Weights of a small GPT-style language model, trained from scratch on English Wikipedia: vocabulary 8192, a variant of SOAP for these matrices.
Each number is 500 + 50 x the weight over its row's rms, rounded and kept within 0 to 999. Layers, rows and columns count from 0. Numbers have three digits each. The size before them is the row's rms in percent of the matrix's.

# layer 4 MLP down (transposed), 768x96, rms 0.298, rows 504-576, columns 0-95
116:536461531458508513490415427494585477542495576485389539444462483504500641491476453510455568503509455501478514513432530536559469488518522483536456472499496504461462551479473511407447560473618374465501509567582474589519558483526498559569480506529538572483430531535512480495622524483633447518
086:462467497455491531510529529466576408478511592562504457442547543512444532432446433471501610397421417523467555457522539516497410467450554514517510530550518438524567461572473451398544574544507475473567492423516592463548480530470565436525485405458422554480574512514416540465488542501522498456
087:530584471513426493559538468523558492614424519551440512569542553446539543567447492457473550475524570438515430552486483464516490534450456492466513476628500536470531533598593506460505485559495450458551456448500451463398510576503542557495455492519467515380509616482462575473493499545431426468
112:573586471507462493495585459549441532548554432549420510464534518483509485559469468504431535383555479486514456468540555455520475586493442464570471420517487520505430607408480555443523477531449504446517504532530473609464467442542492467559464439583492568465453574529425548469605444550521454455
094:541580555377561556547508497595528522548501449472554411589550505532458504462393480567505560435502452534525531451554506482480501545499383532564404551491543529542527556605476502530424446471531571504449485545508585497494503491575453367463484542452519440524550506482529464474475522523546525480
102:558441452492448541519593467538487453480433465463536507487490533460468523429547519515433488393516528513487522531461434451463452488516442504461496413547578455528415509499560614433567426448380407563532591530413418480374482537537581499475456511524470464464480511506464532546481530488458547470
082:599410557504518477547481504503499381514500586503450608438563403489482534505493466572381534401448474525482455517512472539514515494505629513470509448561449510513518464413540520575481571492471495503496479441468524549494416472551525452404468421559508523493553458455564562457488505538455437442
109:424586481453477593510475490379442482459425541462479525470520519487450530434497535471462476410512558466482482473424490534427451541532494508467529506555488414542532543420504477472508370533536530489533528406470395438525480536565520411457488535498446458506423544582486474550583613516524464572
093:399526499483603466478451446503397548535523528444539431557505522457437511440447532471519526438571405568528506559466510562487483573469480537538522605517489495485609484502574466508404473566528538520484497460492486579494481468486419403518572428532602507519528474621432494496452565521522477481
100:518508464504569524473430464561451496542493478439467540610533510504481531518540493414461499460554508517553486492528550451414497459525575394439405511457559524448488447452550430539575624525573443461435456500416464408494498488484546511470477564537564521412553468444469460513481492412603548546
093:503561592424434404538558501400523522548539536512427525540539556559475522527504464437543495627525588561507489493511458418446570482543486539465475540447493480433442531516498480375461445550452505478517455538489516543525505471563445521491444409431447462516487530464462531557449408401538491423
083:457516540576547534432492469426562441504457547477448450531524445475491503484470646490574573563490437512620407470471405537604512495516460637499511462497434508534501562521449494526469512532532457449482472459445452513487559526478455491601540493515523431372512544448471497428475495472498476470
091:478420541529491513520494558514515537517539494556562414472427434604465416517429454491487485545524409506522544552468480450534478544392476391499448611539480490410478517517549509519509525441606415482467478564562535517508485461485541517530506511561389499460552488499492471499638502553451548415
095:587481458542474534548479504483555520513543480471448507406510480448527467479516359494564476498510566531542412478468522519482425438447407514381546500620579478506486464606510569472519539563447602484455529507518471387525553527506591527559477550506506527497505527418545541478533496422525435502
129:583516466564486548515552540481547478483444520486511594502418396374450414500461405408547486504396496507515524507515392469536490560529474437509527491545482485536494485356526403459555534504471513525536489541459509563497467488439479605462438446492567497579523589465450477500527513536477497535
079:536431508502544520486551469493533488414485496466558439484529506429434451497575493520506534558490501481577458478521528572575529476548525579516460540503564480490517526489458460550374418425412430468526484472559508517527503473494507388532392429543545415554468529423600550563506367526523435481
118:474502535587526425484438586446463475471502420506547505469515575437412557557567488511522446520486472418540392463513518547618424397511564528441510539469494534504472447547477467451521476512609487490555412467553530514404457598516506527521524500571493418543535505557587566464498520519511451487
086:423391494523472579513504533527584508484419402541517599481563572558476546434532505443439393494477500542503551435445560481514493529410423497503490482579565507549498484447466423503495540418409578517505441550420469506529432428485562467508486479464490458453540498393498480526527551430538488518
069:486552495521488514504486438467479569553539448432412449448526447566507555587458542442445481487541468550459508465474467551528590566586468498395453501462464496541466577512509453458405429530548436490434513537536413565429594478520503429447401532446475526502541508419483575489465618477516510525
116:472557428465399498577527495463449485583586557585461489487517468434559534597604537495436506477554445522573458536502625460552501514543492536525488472490532487558425486475569475433455540575484443421521563419524553500526534458478442590483485432494425490485507511488582489578515453434476442519
117:501429468506455521479484377474428529589475481525490433457477397532515506451545509477450490466543487543430563522417500491501507548482451504520530441438574441388410441428543494587445569553539472484570505529566520565481499574462480582555490513497494538493501416494529433560516544480532436642
096:453610491557504444560479473451524446498463445369465483530539577497588487490537594524549497449459516515513533447487512474562458512590559532545564501547431570501486385509529503537445502509486426558438618406611476496432499517498436486558475529455490456494535486486509578501417466431551482529
086:497428549632410431511531421502479546421530525620551555599486442488534481507543476474421538466479463463552430447500556495527447438510452520444487517478504531581516484580481521487505504580593504438533432512442509357579498488489520492572460530456410496473523519468500451569503550458554523507
106:492453407422518484494499438520489472470542535532594441375538459551517511515456486580438572485463605515469615385484491511458545497477463513514491508462480456433469517471522451502518522519595435515514480548533440482443511523618391525542471584444504567467501512543487453424548506458519379498
114:529367482514558513405487472479531547602522548469553539535486460602472491449554499535535458506475473494483482574400493503508479520586534462472436492511551490523403489405494476476550595482615370477488537511521392478511523472462461542523486525560521403556534538542597455519507452480533437499
089:500530561484413524530515559554540457547566442510492427522481474520517553499580447469394510594502472585522446515451526552483489538484466456452460554542452454530536458501583480479564472583478662348493474491420562463515504439545493550497520502502358460508527509431551467525488499498522498450
079:437475458444480481519532497501533493463456581468457430416478498486538479483441523479670603547498539523593633547430573524647477537460503491506482562495527500564472425539512430484461559443407470480495428432510529542496565514505524556463444562507422497465494504508579533472520489480521524494
103:471456501428468544483480581515469476464513530470437515481527506493474458424422555447512483535492475475439537528550529585476535492458626549511497433443469493608434490488508596469431471591444462460612531476464453563440535567497449389471499542527462514492443493571447500357549516590500504535
105:533569600372489419562386411576478519490465435525540469469517616437500466577554550587480489392474493552365453445550518452512525598528430512493510539457472531526487562457520540476587461552513443538433458475499495492496473450535532480408486509514492517496533530509461537490490484505474467533
059:490553496395555557497498515512501588540503502424512503566567495561488493469516576501606455537457543543566433494529501560523498399521562487465673521563492461513490411484481519521594464603531538490614479503544477500542517424472575490484536522530517539473458523551450571462403498461440532471
090:445426504484491503433461571496506519539556418474396484466584531490482569438457434508528603552556442611566502502514538458499562440510519517495582480493500539483469482622566456412430549476563536480500541481421502549527514493481418460515535375447518550445575578472470530499495541531551569508
122:555546490475516549491447574487510485478480402519456518519414559532412404546468531435473532454455511576559546491529541502428508488532579485429461514562514515494595472440442450480578543549456534486468525545462466596467444581475464492532419486486509574521505433547414444625467434547483580429
101:570447496437562522528478428477458517431502511528469540596469463454418431407441652502519450443471597503450530561464555528487482466556421469510460499497462566495508453471513490552507455493531539545539521588450441547514537444438641525453467507518490504476498454507504519490383555551538519398
109:549445524450521490485559490568511550494565498470461458458406513505509498497520494483529499478530454554458507467568454467538545526510519504501566395483496557458616498419551424559576503540555519541540477518579542541513458452583454446455474393534503484454532519535369421517667500496532426575
107:477503476460563419441520448515546481460485461431549436425525589500498538449431519489446490511494557502405541505560467554533492498537486560527536522499423621522400572509458530550477512450519402533498457517607631475512446463492426489446495525556518548535494421506460498457555417555600445446
103:461573527458622447552502485535511476519548563569474400499555512443498534477514485587448469538493542552526590513483535512443497523559580569460440537599557416522496531542562456528441508483564443518543491412523562556436576509446505495530535578554599535469553484477578598580468482551511492504
079:466484485515543639521478597506463501454433627541490536503456504477542498500499410442407444462537529457488499363505500598503567473479401520484483565466498471426537455535426543523576492449452486523482449433465529416449506500452466492421526525528478502531451538549516453494508578464476579602
060:548428458554503539436521555497491525471483468484552540476433424327508538570583544477388541490561502483468488566530553502481521506538595397615429419489439494483432520510557500523396441486518471600529504448470551507510509522476502502500531451529436486431521502542564527459455450461549484447
090:522448463412498485468521475420492454497400447491549477528555472386631491543457512514494588496552447466493442497538437472499470533482481604539571553453466497418490558512517495458570497581496506503450502502538544432498440446494577554590541566476539576428542579487592453512472416513458507422
115:541505456506549527476463428537547504524510469598452553489609459459472530494528524534414495526513450505444424490571331473526552557531517504582520462555536530530532504510386519518380478502441407415475533500454497426496511487626510419484517532540473516539553440434499495524561449475511512436
059:450509499569381471539547486466535511524462466543528487500450473496473524479558575479494519593623519467525481569505582457482559493555430477481470570525559448561498425473488438518506495511566551439560440524572539503347451505547538469483490602560481553495548490580507649533454535534490526490
104:510439562525600459473513410516522465541404621437514532469499524450497480453418440527502506523477479512524469500407480540524509580550506554485522528481569598454418574550515562523479498364533516542535559403556500491421495526569434434502519513456483450455484582469453510474522599469508426453
110:515585460506509471416589571504470481435455560509437403529534488440556497496482552529493444469615570432563511573517472453570508494510459435530457452414477492492575574557570415434492549496494480521452458448436528504467611481461404438529534471542497576465471527565525543583524571501529499460
086:480497445495452489537454524447405554486494528560508484474519593484542572540474439552498517559449477476480507495526559439538502503469466521562488473364464466462447541550522561439430534450634503425476527456459527521485412476497445559468564506438469534497491644468562544553562379500424443487
083:487493462597545485386530540529557418455469473566497503473517460511500511498533438538491563478454562497408565506422546565449415550523579540549560431464556406526525508389429535467556554431547471483472484509529477518524472446506447459457525439577470513609560438518465548509595548504567487561
117:484493519529557479565527500491581463448470479493496483542479471443377502460467439526459579475548590462471489441436526576538478450465495442443452568406508480460479409493521536469476535479532374430479497503524549554466427497495370537563492485472558561391462561495517473356515526500540463539
079:453486516445432415471465505461551537430457488484417531581489493663526572435477492467517417568494549453418483547501538477529551467545439512463533448407511510456492531537476531484481465484506466595515550524596457463464503563545506519564469498485436602574495391422507491513463410470530529574
113:513427584388463533518460516495513511468470540498529436521502482585489483532539411476501492476468479530436556439474596526514486560488518427516519447396457513549555441527459546502688521472467518576516515462492480493505460402648487485520466557541555532575514534592494443530519532504538431515
106:558466475515399488495480504474379527524544546515540457549507506510538535586494533452568512614498457511527496470558497619482554566461477421510585548570460591479515478598519467555520461455546478463547589505468517474501492461562558543463565583461401524512545539503538564500552491394545538417
094:534551474371499542477391555512524477448565466509493542479521500484391425530548569486487516541457519540551535420415477452504475431531533501515543474559501481497483467451488575503497433475495559599557594468510445475544547529522590544523521507446344399539502478494450428507586439453507474475
101:505480551505504491595473613478559490444513457577480586497509437510490453436500513484464505470508448473585462513476523500615400558537572609499487460461536507522502485417543554419599533538527515516481490448523480541474491440456486493494626501541559415451521529579389598469489528462570525468
105:475585531592505534590672455523518492504539525524538582481469550503433471494519486536443488430446602554475469488425439491570453509419486475444482530518474421461434454507552476543611574545491564528513524595530482402507481453463523550459468466533532433430527539455484440469480436508552497510
118:549485459416458642486481530479496479442613489480544474477518480434505482561469603523483502486524458518468493449480471546539617473482470584479537449576528444490508479543494544467447550505521427474448496493607510504358517433470572393503588536476480503396495528498552546476427445481568502474
089:421536510558516567427550515466421485518493464513406606505503518481479547457578601531403513472477504479517646457489501469491501512579453493526443487507490555550342468492590510509503530490441488510426562462535579507480503497482453504552515624532526453469494481493558510479447444532612529462
101:500497514420478496463423468471488540505529479472490504512451525537568498519520600493434557538412523503586487461438540460657578424477419504514506490495491564476487505517541619487455569492577479431441425498559536444520562496452492533513481489502364510615521406521550421540536452484532524523
068:432469471520467603400532508541586447592505525503409498564412514584381498572584550482514498556501517533484455454535500540531470475421437514514617489517540477469461456435519471484511495527538507455510472426551574544539465533542491586423425513529555498457501553531550534529523588451403507455
108:494507547478585409487466529510466551554483565537403557565547468520544530474481573490601493517422629545503520522451459487494533458505564553551451421461493432475484434573501477469533485520596445378535527593466408537554427583505441578483527520578501488514490512493583529490549453466499510515
110:556579465498546447469410534450499513458430446453572498524422578499573520523501477561469504470489482537547434545552420472514519501629560445512519544504546499461452563511573500517511397567440596527488529530496519525458547502419447523442510454513472568605528596507409484511489442599545427479
105:387573566364536505527527466511495510576518519413443450484518461513479551554539447555461407496505501488424599469465527538479476380448549551434507560475470438577510456577464472567534489486490469584521461495511483583465459464517505485551490479563489551379545502487493500533421567542573505443
102:463473404407490569439502509472420557450484547490544492524513542545373537505533465505455515457539595531427493544514419511515530475500457646498557462459420389459518520470490390499413499443549504493596560480530396549539496506569517536484462533471550533504447462570525468541523450523489467466
096:455612498517481442648417514505609516540520531546511550465449420473508527582507482501496590490606469435452502451609474467495497462506604442492406514550508554562548436523458512537457522463527480522498575488440461564502427546502535432540494500411504432454507555464549502503499580497475531537
094:533380533508532437545546507521507439503498529469441486549541513571449531450481524549406567539460487552529518603496584599439484509553470524531541497444528532423492532517550528449532541555593466428490418515417594476500466532537391508578464511556424610473591532450505530551504555539514503504
102:447427516506487665530547487551437456462525556497487453529484536431512550357384462497482512508451617512478414536510533525521454458528500482531554502592544550493412486471476399499353534570500494494528535517517566500521491507521515513540499459491511534529507547562493516420447468523434502416
085:529482489498532433439518566408527563430511418483592535538405492567482517508452507424509521443614494529464537529491447493489458491566431382429496545494494544416546453480455453523579536584519466496451507561524551543493461487510468506564549483480516364602492564551475469568490447569535548466
093:525611399470485444511522559472473536530481481490476484605549499445517537575491482506545465567570552555497414520567544488525513616570488478450504497544473449477599564492449516611495595438557470427476498461517538580487500418540500486569496410513529450483538548499547594583542467501508430544
108:467371504499575511522517487455476461498459496529511433563546501520472520438517515632467510526494404394547581535482563458495476518456501519487583611517502511522505564491566530485519612473647501461491493467463492446626492526497478550580504465573565512543499532552429432518491480534560543468
101:537412620441580497491556411519428561504590469498488418576493530616467432492486482510572418537464558527435552595560446527473430557481509510542515529532549526492450517534469574472461549528556463534490425460472496517468395543510413463489499441510511505593427506513444535512490455493496415489
105:539613439495566403498531563445522483443556471533483487570521539549462462420544473492493488481468467544580469566527547538504459562499550539483495480619560508512547533517494553490552511449502518518416568480499431495646537500412495489576497431587552460561472511489572528598532500535553536394
082:492518481535492462480407464599436503441469499542608439569506513464566521435421442618471510544512485475459517448553530473500487514522448479492516496547536598576490456523573606596525441533538562465546491464566528374450504381527441489501439552529512523509442435482553543428482502481542540508
099:511514369480498509515538474471578553563449572536471518550470480558594508470508529410377437481476398406512547465571512563505571469561464409548558472474463491473579462455461528418446516480549526487482472549503533423540442458469484506518614433514426544548481564589483533531482485538486499500
100:531430493497482477484461514544526573445549509603488511489466522485536603506564435406491532535485438578505467471540549437578524430516476403474519518496469429441453424579560524451454560488532576403478491482504586485583522466551469574600515467482449523540583523565562562577538518495497520589
117:556434512548443467505590396528525500525495581498498477413459474575586495464491482513562403583466539460509470520616442556451547521551457538519545514566470553491523519524549499431431571506418428431571565454576532498495473520537487462537460561473446462461532464459391571469464443481432477449
102:477645459454473569482543485433454541470517506528512459534585415476573534547533450437483480487476531516511526445504469471512469514546533462412415585383496410530497449539450461435603518450393512449355532497490417497499542545570540436533486555443513517542555487513517508471445522515460518492
# layer 4 MLP up, 768x96, rms 0.377, rows 505-576, columns 0-95
094:499420477537486454405491508510466507448507472548549522490456482556478544496507445518470473445538520449605472471522393516625538550474508451519435548505424462520392508489569579473503456529452529528448509545537495557454426542511456523432532647549598505479452507571568573575529501439533517589
091:436567509524519504515459510501492572509552473498527454442430522488409516433447517477491499482469547523464491473471580522567473509534402470476448516433505407530508568452484487524618490512503537597430415510483526518508530503527510555427515469623595508500471607583483401510605385540509568477
112:524544508443488550478518483513514485372473527551433557418499483571502509536549508521472515552582408554476520473495496642406466458559525496449574466583568377570545512486475505549376480474513523467501489575461423465476400518460501551505539464503462550474536556561502438466569538469446524504
124:551471566604540478532514540490525532546475534423504546422478513502471560533450495499478503550471480450510604517524586485405474466424524473515548505570444470580460593542495582483482572485521478491475430376449500500560608538530466391497497464493412524460447475466548543598549434428540477551
079:484530536533468503502503496431482489532512460491492513429458488554511518498538537408522504454474640422542474479474519472458504546388567499560590522640539450510507486464520603529459430439480540439506427504497608544484534521574566562520475585480444466489490534538531557612556482519558579572
091:565522485557517507550429497519436432401507459562492565521542432511435613435462495480505478441506575434544573470552469531594432503583402464448565488544519476492519453526495420526461598497484508484490462503529510547471456485617456519461485448508479595578559490573472456537509376538516527505
087:503415487410453447456514561492481476558478455573571556591524513531508549423537463506508542518563512427542450537488466434626397515535510482569558442604559526543421532561486508530523536414549530528420495556457556490543531504509466492482488359495476478504494453454515492483552459399441509437
102:488427449510442454472491499560423470510514423480501499419525526427481523491437512524517485511526473507508547551480445444475452523606448565491453391541483437496539414498504487450531574512522547476504381569476485466422520508519456544477522507585442567542470576622485511520511412574502599633
100:522357505496445620475488563483476462603512429542436559525493539522474549448540463525631573556470567478471547433483482489485535540406525491594462643508449517487457542490535536544448417542524542493472542509514587537504487525541455521379581497535502530488481447513518504541552516511492492478
082:474576487474516484528542599543531546508375468571552495522498570497526545461498477529482471475525518466457513525461492526568520531500354524529563494465594561444550538627559452420567529505501402483511418492506502449484494614499483504490380417486470533501593520510451421503540473423514516483
093:416450533532532482607562577422501611480510530428487464466620520472397470492491494574502509532531501545526477481515412453509421553518474471522545529551505565517511486451534593467502487558479483409421529520526474521483499614546442526408428475566567542467468494454584460460511558492454470414
088:476522392515458487468480534455463542581492548515546488394427432565446498549471497528403424516555501541556488460499558476500402519545558492474513540516477435445452529532507455603469529489549531470490502530548497512552571492469486467486508545455446482646568493490434553597565594376499558502
086:457383482506531473477555433433511468510396578447428479529388575501560505539536486479444587489527481562447510499405497520532549464530480453548464605470487527628439460503550533449521619484521485477471465487459422473460553566585496425533518520509459451539445506503495547494546556463547570543
120:501492449481484410464530494370474450556472548478520536530389477473575519532486453518486517506392385450442522443470582436380576517502522507513479554594562447502490535467531496527528499534537477388453470581470446432588515605504469465466525520542527538500538517404502514551444550488480523527
094:549466505534519558495583573479557449577425549519482442489601480470515490505460511521486479493505544501515612494471509575497539447525467478362465511457599550484587510468441398522546552400423541511507541517483567497518515540489377531448490528467376522563427442540538503516483508450441451464
096:428486563476456473415540449510384484523474496446488471464472472549556532476557425544429478520455509489560451548470535561562462544576494411436595487461583573512507470466511505460458547529508560416492583581447455589425544546490444620471467445454517407494503538558475486490507498554512551426
090:519396527499509515478558379452477541432436448510543508572481561479496546446560526505416491445545462467530539554496626493497431546537436507529500496497554460473530444462559512539521475498612538569543527472493422415483519442409541545465521414438485524580508428511497428476496607410488532551
075:447510553560432522372522447524541401435491468561547559491542516555507474532470562481580554475476445388463486562586457553489449533501523439503397475493540401514504542527592452427474501497484491451509540518515553436532479547470556420512541561497439521491565452618540478560500537495553478583
112:586476596570467544515448482500443464514457462537518472550367447560419496481529528546491473535397515636426570591486461456527586478468517515524533496481545521446509556420500457466554458494500539529528472580567492532537410469472505444414520456497492539446442412529482527573457457481567438517
108:549555494422530513497536440517436563517493512516445472456382587438569494466483454590408478500536544581482442499512546454574471386559445427540567515510543559562486475537504498469511548457529396453499560539510450510495488440392579505510470497583463456498564463466443443580464522519419476528
106:410389545508444540451578413564445516510591530475509552465491493523424527451473439458499527577500534516541518547527588532544432369476440513530439452467431551474469548504491493438480500513551549445466483596535559522568489524500506539446524533511534422482417502579449436601545462486428436511
107:515527529464561507549516549450476423470519501527404477490436554548468515592456589484549487482438596497484559461510551474513448476470523421484391490473478517436404549411547432540519511428469502542437538460490503600555515441540479531458495476492553488470378453513576509529503353407503482496
110:463491513543550510501520515532428497475428482467421523506470523584478515544509548502452451468502515539476389623542477513474454534555491452353432550511545545531503412524424513537540536464530508388453556489636565461452510475467623572497546593492501511569481470495506461518467459443501577481
106:565427490532453596499417378554533482481449503535460552557474581456532428531468523565479533468451531512475390512499552418485445513431506467443443429535513536483451531414601498463482476615495492497503557401533446494523545493479500488506447556431513475495565459571399532572508537525420485538
099:524546420542463513453445461481488505489441547453419445574496489535461542509521487481549452476511483529495448442408402487500470631534535482558473488511433371522447566458548520494493437496567541422578411567521529452535459506506502387496493643461558473518520526482573451511464584453514542485
087:435506532539491518537612586571636450555453495491520464445423520510514511580537552497499502498522556613545558499475528507525528528533473507437538487509460497525603514439494385482434527439418540590440466462529518482537538522485474545497436454392414488487405445528562544552509499465559524559
111:551560525647430454591526510534389507455497463546497497511520498482551549540441480553480499537552519581536498509482450519612475463558536456407528539525464510574510413529464503461602498471429470461552543505529414468473421484446498539483553481480552405559541524538530522525552543407392529528
106:539487470490496545454593505537502453496477485473439491444460487432436527400470498468593562668509566519588482628576548481417407537522500406508591491500539536533572521494518478542471516470530525443487475531451498423463488539533426588421511474471488506506452529562504408507454483531479460463
055:545615532409480477448515483522554522429504468453429505547453546591454544518515478519490553566471525529571504519439463539398416556444610498480482435537434412559448539411412500478507535502462524581433523544618511546494561506460542479472442568461523479514518502503494414534412499453482549504
094:491469414539422409508553522577562540464553540456490512450447576409382492474513476482532560485502380621543440525495522522438503527473492554554491435514497479556530508513549501444454471513524502509472591543528414456491538508496488557451536554528414416458482465474586525518560521441484562624
119:481460522460589487464441504512431536548455441503398565462470572494533507535539455486495457545525522475545581494491495521408531515527533523412535574491481506460560522505356464489565585490447587498513484564495498461522500510478444592501540559433469398544506480536475620547524465457400571599
104:497554407546568464393486591495518400532579466556468517447495544661406484511512560520412493459556458536546522524482581534564496509477439490525493508521559519509445554417459474492505472452414614502483479484449448461562494499488445529474526521563434474540519503476474531536557501545439605455
114:440485452560619542554495481519500608438522461504439474443507491473474490531481476402511537533466481428540503435432524522389536490443548512507502565478432499535430578555494574408593522441461595496425523522464557448492590549514520560527475576497526439480494568431489501538569477549459588546
107:514504472597502524475484445418457442455465499458475503516533492523443567522495537488483547567456556467607406577459430575537458525520550350437463511411486450512436482471488423459493446505499578475450555486559509458531516473493551581423553577499479422578437507592584450498500456465520529483
103:481488508532447414470533574522475519532503412578404510458519622585522515460521540377558485500487469495417524554439552476472479448425523473535519539472507537516567456566483577477572543510507537522523537544447416432556444509587528551383483480509519389544450537566486457479570443478540521492
079:513509558466519444464493522476526490485537463570558476496535598487513511575438449517552565461479428493413556492463532576535473597510492501483513448408623435563469510366523446451404484486492526468525513479367504564564512570530438471518467590461499532470461610536480588464495492511517455512
072:462494522500496422543541500475478352511507471517493416510457531496440532446438527447553463507493607486566471448476477554551492521482365438525611522466466436404536492393532527621483520435500546488495482513495447540519473421481535521465442447539508475515454538480381440515445427460494549458
092:467496544475571562510486514477526567411634563519555497548447627592447548440502425563473465453487519445464570576425459435509480551531421376438415519440485477506413449431526516532512507518416532504545518541461492537569493490536494476460494439527539603510516481529489472465557535532517477490
091:528537565602490383527431466515541402466464401582507439518485539516605543441527523523479510476511545497474433556477421485479526545537515415493509375574570482464486443447493559555538497509465403519515554467496456513458443526488478633573491456513477536469514510479561488535444444425552521444
063:543452575619532614486528432535466501512424503570563509505446468499552425536556501497478528439511484513502598414486448463565501563402526502509440426498482502492458549501539523577505508503438510485559542461599535474513480512499543483513560515592377589536581512473502464588567490416483450451
101:553407644518460423478470461547540486532462590521426544542491508444536461435473524460462518507498435545535503517456465533500513559529513555452509516544557545414534558433510517435481513482492552449463628593558421381519434588434507538484523531454510508556535469462540495509479505443535386548
106:578442467444497506484528421576491468435444544522545533430477502438496492510494475453505543503556512458529502575426610526555478391557472532515480423529512472511484635495472436517574565471463595606523490611425575472598540507533460466447474475502456497513519501534471504543472451471604522431
099:514490511506478532455464540556588557520481471474493522523465493514489411525465470499558370501435528480537678450427525544496529488404530483495473562524457488437548504453523433498531502403481529637500518469489479379491515401457532548437504494465542509548479472475581493564540556441433555547
069:595464445494492511435536454466559468506470505490545548523425523492433506505516532594561565439523472578553489573445586446516529600428451484530394530555455509484460441441627523536500599451465580444517590510477514523510466487488541452515533502386499537536499463445542476572514473404502560524
106:484492449496572474460546472505553545510457560442498452494489517406522441531551518583462539481482547543431441525496497547504438557550492470499418517548480473498387468461463592522503577571534529414451570638547506499504434553549479552462468515449466529563501519581620498434595539558412514530
074:514585317497590488527541460477518514429395507514410529483551482500504502459517504549464514524589519515465509527486526459464502538580451481505521557488551478494535511594515552392518445560514572542524570592561407418475511475452505563517512477428479518494522478567552399429490442499508563469
121:550538470562521468546508509518459471510485551458487472434424531491467366539452538583521518480465451554487492523500524414368514521432510482479390552543563500495534492520452506493539499414485506409453514519523506442423396475519513531599585485505552524543501498416590447507550413397453540560
117:431499462582578475529534533406545518391570447552496465615506565528488479488471537426582458488475497525438503466523465407502370572491434459514613574535590470449478478549535540526480453538444458501536493575499553392461494471417512472509505515474498520486596504518518492567468551529551478496
106:514468520508513481457468518422471481463432447501494523499490529622482445472571432530465449583496567533589443540504513521460420467478533510501409556514482457669430471560459459476565541507556511417400479565487389622498485530457515536482541490481482491437437464487562528468524509470537586519
106:416485603470468495489534395532494428481539455525501488545484488474471493569505499407424489517609534466454478575464524577491521469492435545552433437488569538554481488477401638446398549512497558548548520646548473512477436502512513464520501475473535612467489530575527500547509544529505512470
113:491499535532479514469518445434464467525542480489592494572479486589475439560514538417527530446506451523543573438484535484509465550450450496634512526536527356521561519466519525524439543482496514399492506540526419532637493474502545521467531543466432528477481422383464470490422470374459487520
102:461535623700504481477501507485438589536477427449516424485459516433517412430511415525424517450479542489510521514462458520518511496498522539438510527491499495493495541394427579523527454488507502480537567559483546486512397564451590617485535505536439493526511472504549456504579476558469491511
120:554472424507457520476461531559482499470443358515530577508466440493448469537438470551580514563503490445562444531556417469525484543545456441527577572497453548397570464522569502478430456581625548547544439500536471447461478477556537467474487382475499527544468510528471504538460469536388485513
107:501450421527415512597497460547451377428496480526466520628521589509499557580526474580495559457533432539546486551539491512518476530525463528595535569504564539561447435548536550418484520520382504517426557533550467506466409478511483451560514489527464500466565540498427525517428491459453508564
063:614471516501509563491411436457463479562445519419547618585464487476486544449514493429517535540562520511593482542442494523453427555478529562526463469515438504416431553382524536513426496426502586505461543466505577473469461422494512522511510530514529434540492498452542516664486498476527538504
097:481492506568464529454531431447580588519523583457524460502488402467507585531425489539518531437478556507529446432481473496480444454557476433489514511566532544498343440433520604551520478491618501529499603595523436471486551493550529552477561420431465458581489476502498498498500479449501483567
101:456610466565427501453509443435499498457484542488551453492520501515411489540471525532549514529629496483488472604562446458521593549513412526452504536483550517478517571407539589463430454527450540465477540538445465476490513405538505510448453512483503625486525588478423445390491492576512474523
107:547553467501545446421414540504514516409481595548503526560511491584415502549485472505483371493569557440418504530520511471509461531475483496476473416516520423550588578451510500511441433560525593463509493508443548460511553527451504504498415629445495507511536572469547557528547554427493558420
102:545441512498459399546543477437427393438417535516506473399446518566469536531534459519486514465523465518477499529503498470470520523503571593440559452555474375557421522461503550485512449488530482532547536594463436465588510570533514447578532575492514547445576529578609519526473435438467498526
104:503482518556530462506503498496474382473528494535570492510481465554620472487457411610605588450488526370489511536462534502524540579493430442520500546432548532444511526550511482580550520535518431516442550463573504448517474427575517557421488471580486514580470489452461437544605518457476499529
101:494501446559478524433468561571494447474573450645595490592482545537436479512518511619493558475489461439427447481488422416459474506506542516456531488527551528503509571501471547491488425446518449510506488478459468478514432409462554509557486510576517601468455462434415468526499558585434409511
095:541393572553476463486546535476429472546447465489521595551461414572501615516531454565469490557471479528481393506537469459481488493497537432542441474493522520442453421515486614516494436553511471484474459627511492522562469585489546497435519472445614541494554536524557533505560575404503488520
086:528527571504540555483465465507546514485473534498463545431440579629580514480527491456530543480503530566472312405492569617500541515541462507521553542539519518464482534537508515416508454578491435515499538588456410444519560429516542545442552523502409477509498479542512468510465556478485577444
099:492524561544511553572468478479495435468449509552535519478392499483528495525540431582481576478538483471513453592450525526575540447453518455487532394504621472527434459538517568455454551577524504536504495553498484497478412522503614433459509486528471474366515424591530445507533444534610481448
112:599526444513494539530527536466550516468511458512494566479483486461523465509482503557585570477465478507429489541522498424460449490501399477576444467577480562470504470472496456517468568582477485516487410467467497556567506428498506476499529446524451624555541375387519548519540599417428380540
087:547556399479493533499438537560520493499457550444490507397489511490588388558592503504473438511547488467483499396526495535403457483543523469492477473631507434522534501554525530426519474440513499393483577508483558408508472487590486536609537490472554511507540523405543532476579528470423544506
116:562400485565533483559501517506504591474507488411531510405554441502498530517403505480486478466431540489500543584516540487522502454511505448544459471542450526410569486502460507458581536474555549517542518537509503532585556466648446507389465473454433509507556353504521493525422432438482441467
087:472484526500488499564595512368581421471485447563427582492441545522478477513548492437490470411542544576476450556483559529563443547484498465484509455460549448464445496442428488472481594563428483575500452505429458587519505528505514562475543523467573477433524547487401538573470521603532469440
093:539454528490486575512553481523525438488520445522604468453582462533399521564482467503608488445433544408506508534482465460452472479458482562410426439460540478458467568566509484502540524461413524513481498469530511587421565588530551564498450517589587590514562444484544494557561472508452549569
105:522622518528447427498542435408569498493421493481507544497551463467442501428532485444521474541494453528469481524536443472414515589554462571473514518567475467495516474473512430506532496538559466539541464492537387492385553532502417498501399589503428581513479474492516462502445607585436543584
108:532417459517556530475501473592418452529438467434422559536434555474558434555429422479532509575443520533494516503488513485552480533529512486493563546528497553443557467580471441470555521508520499519467525552508549513475384429568457596488552447450501405538368407477482431519454528419455490530
107:468463459567513512539448507529466557456428446488503480528515445446594569519471422449438566493553464546560488466479462545512553552582449467520550625481539533446431418511496513498459506508496545575526508575543474365433442461562554515427509361502526455528544481534505459502453469473469403566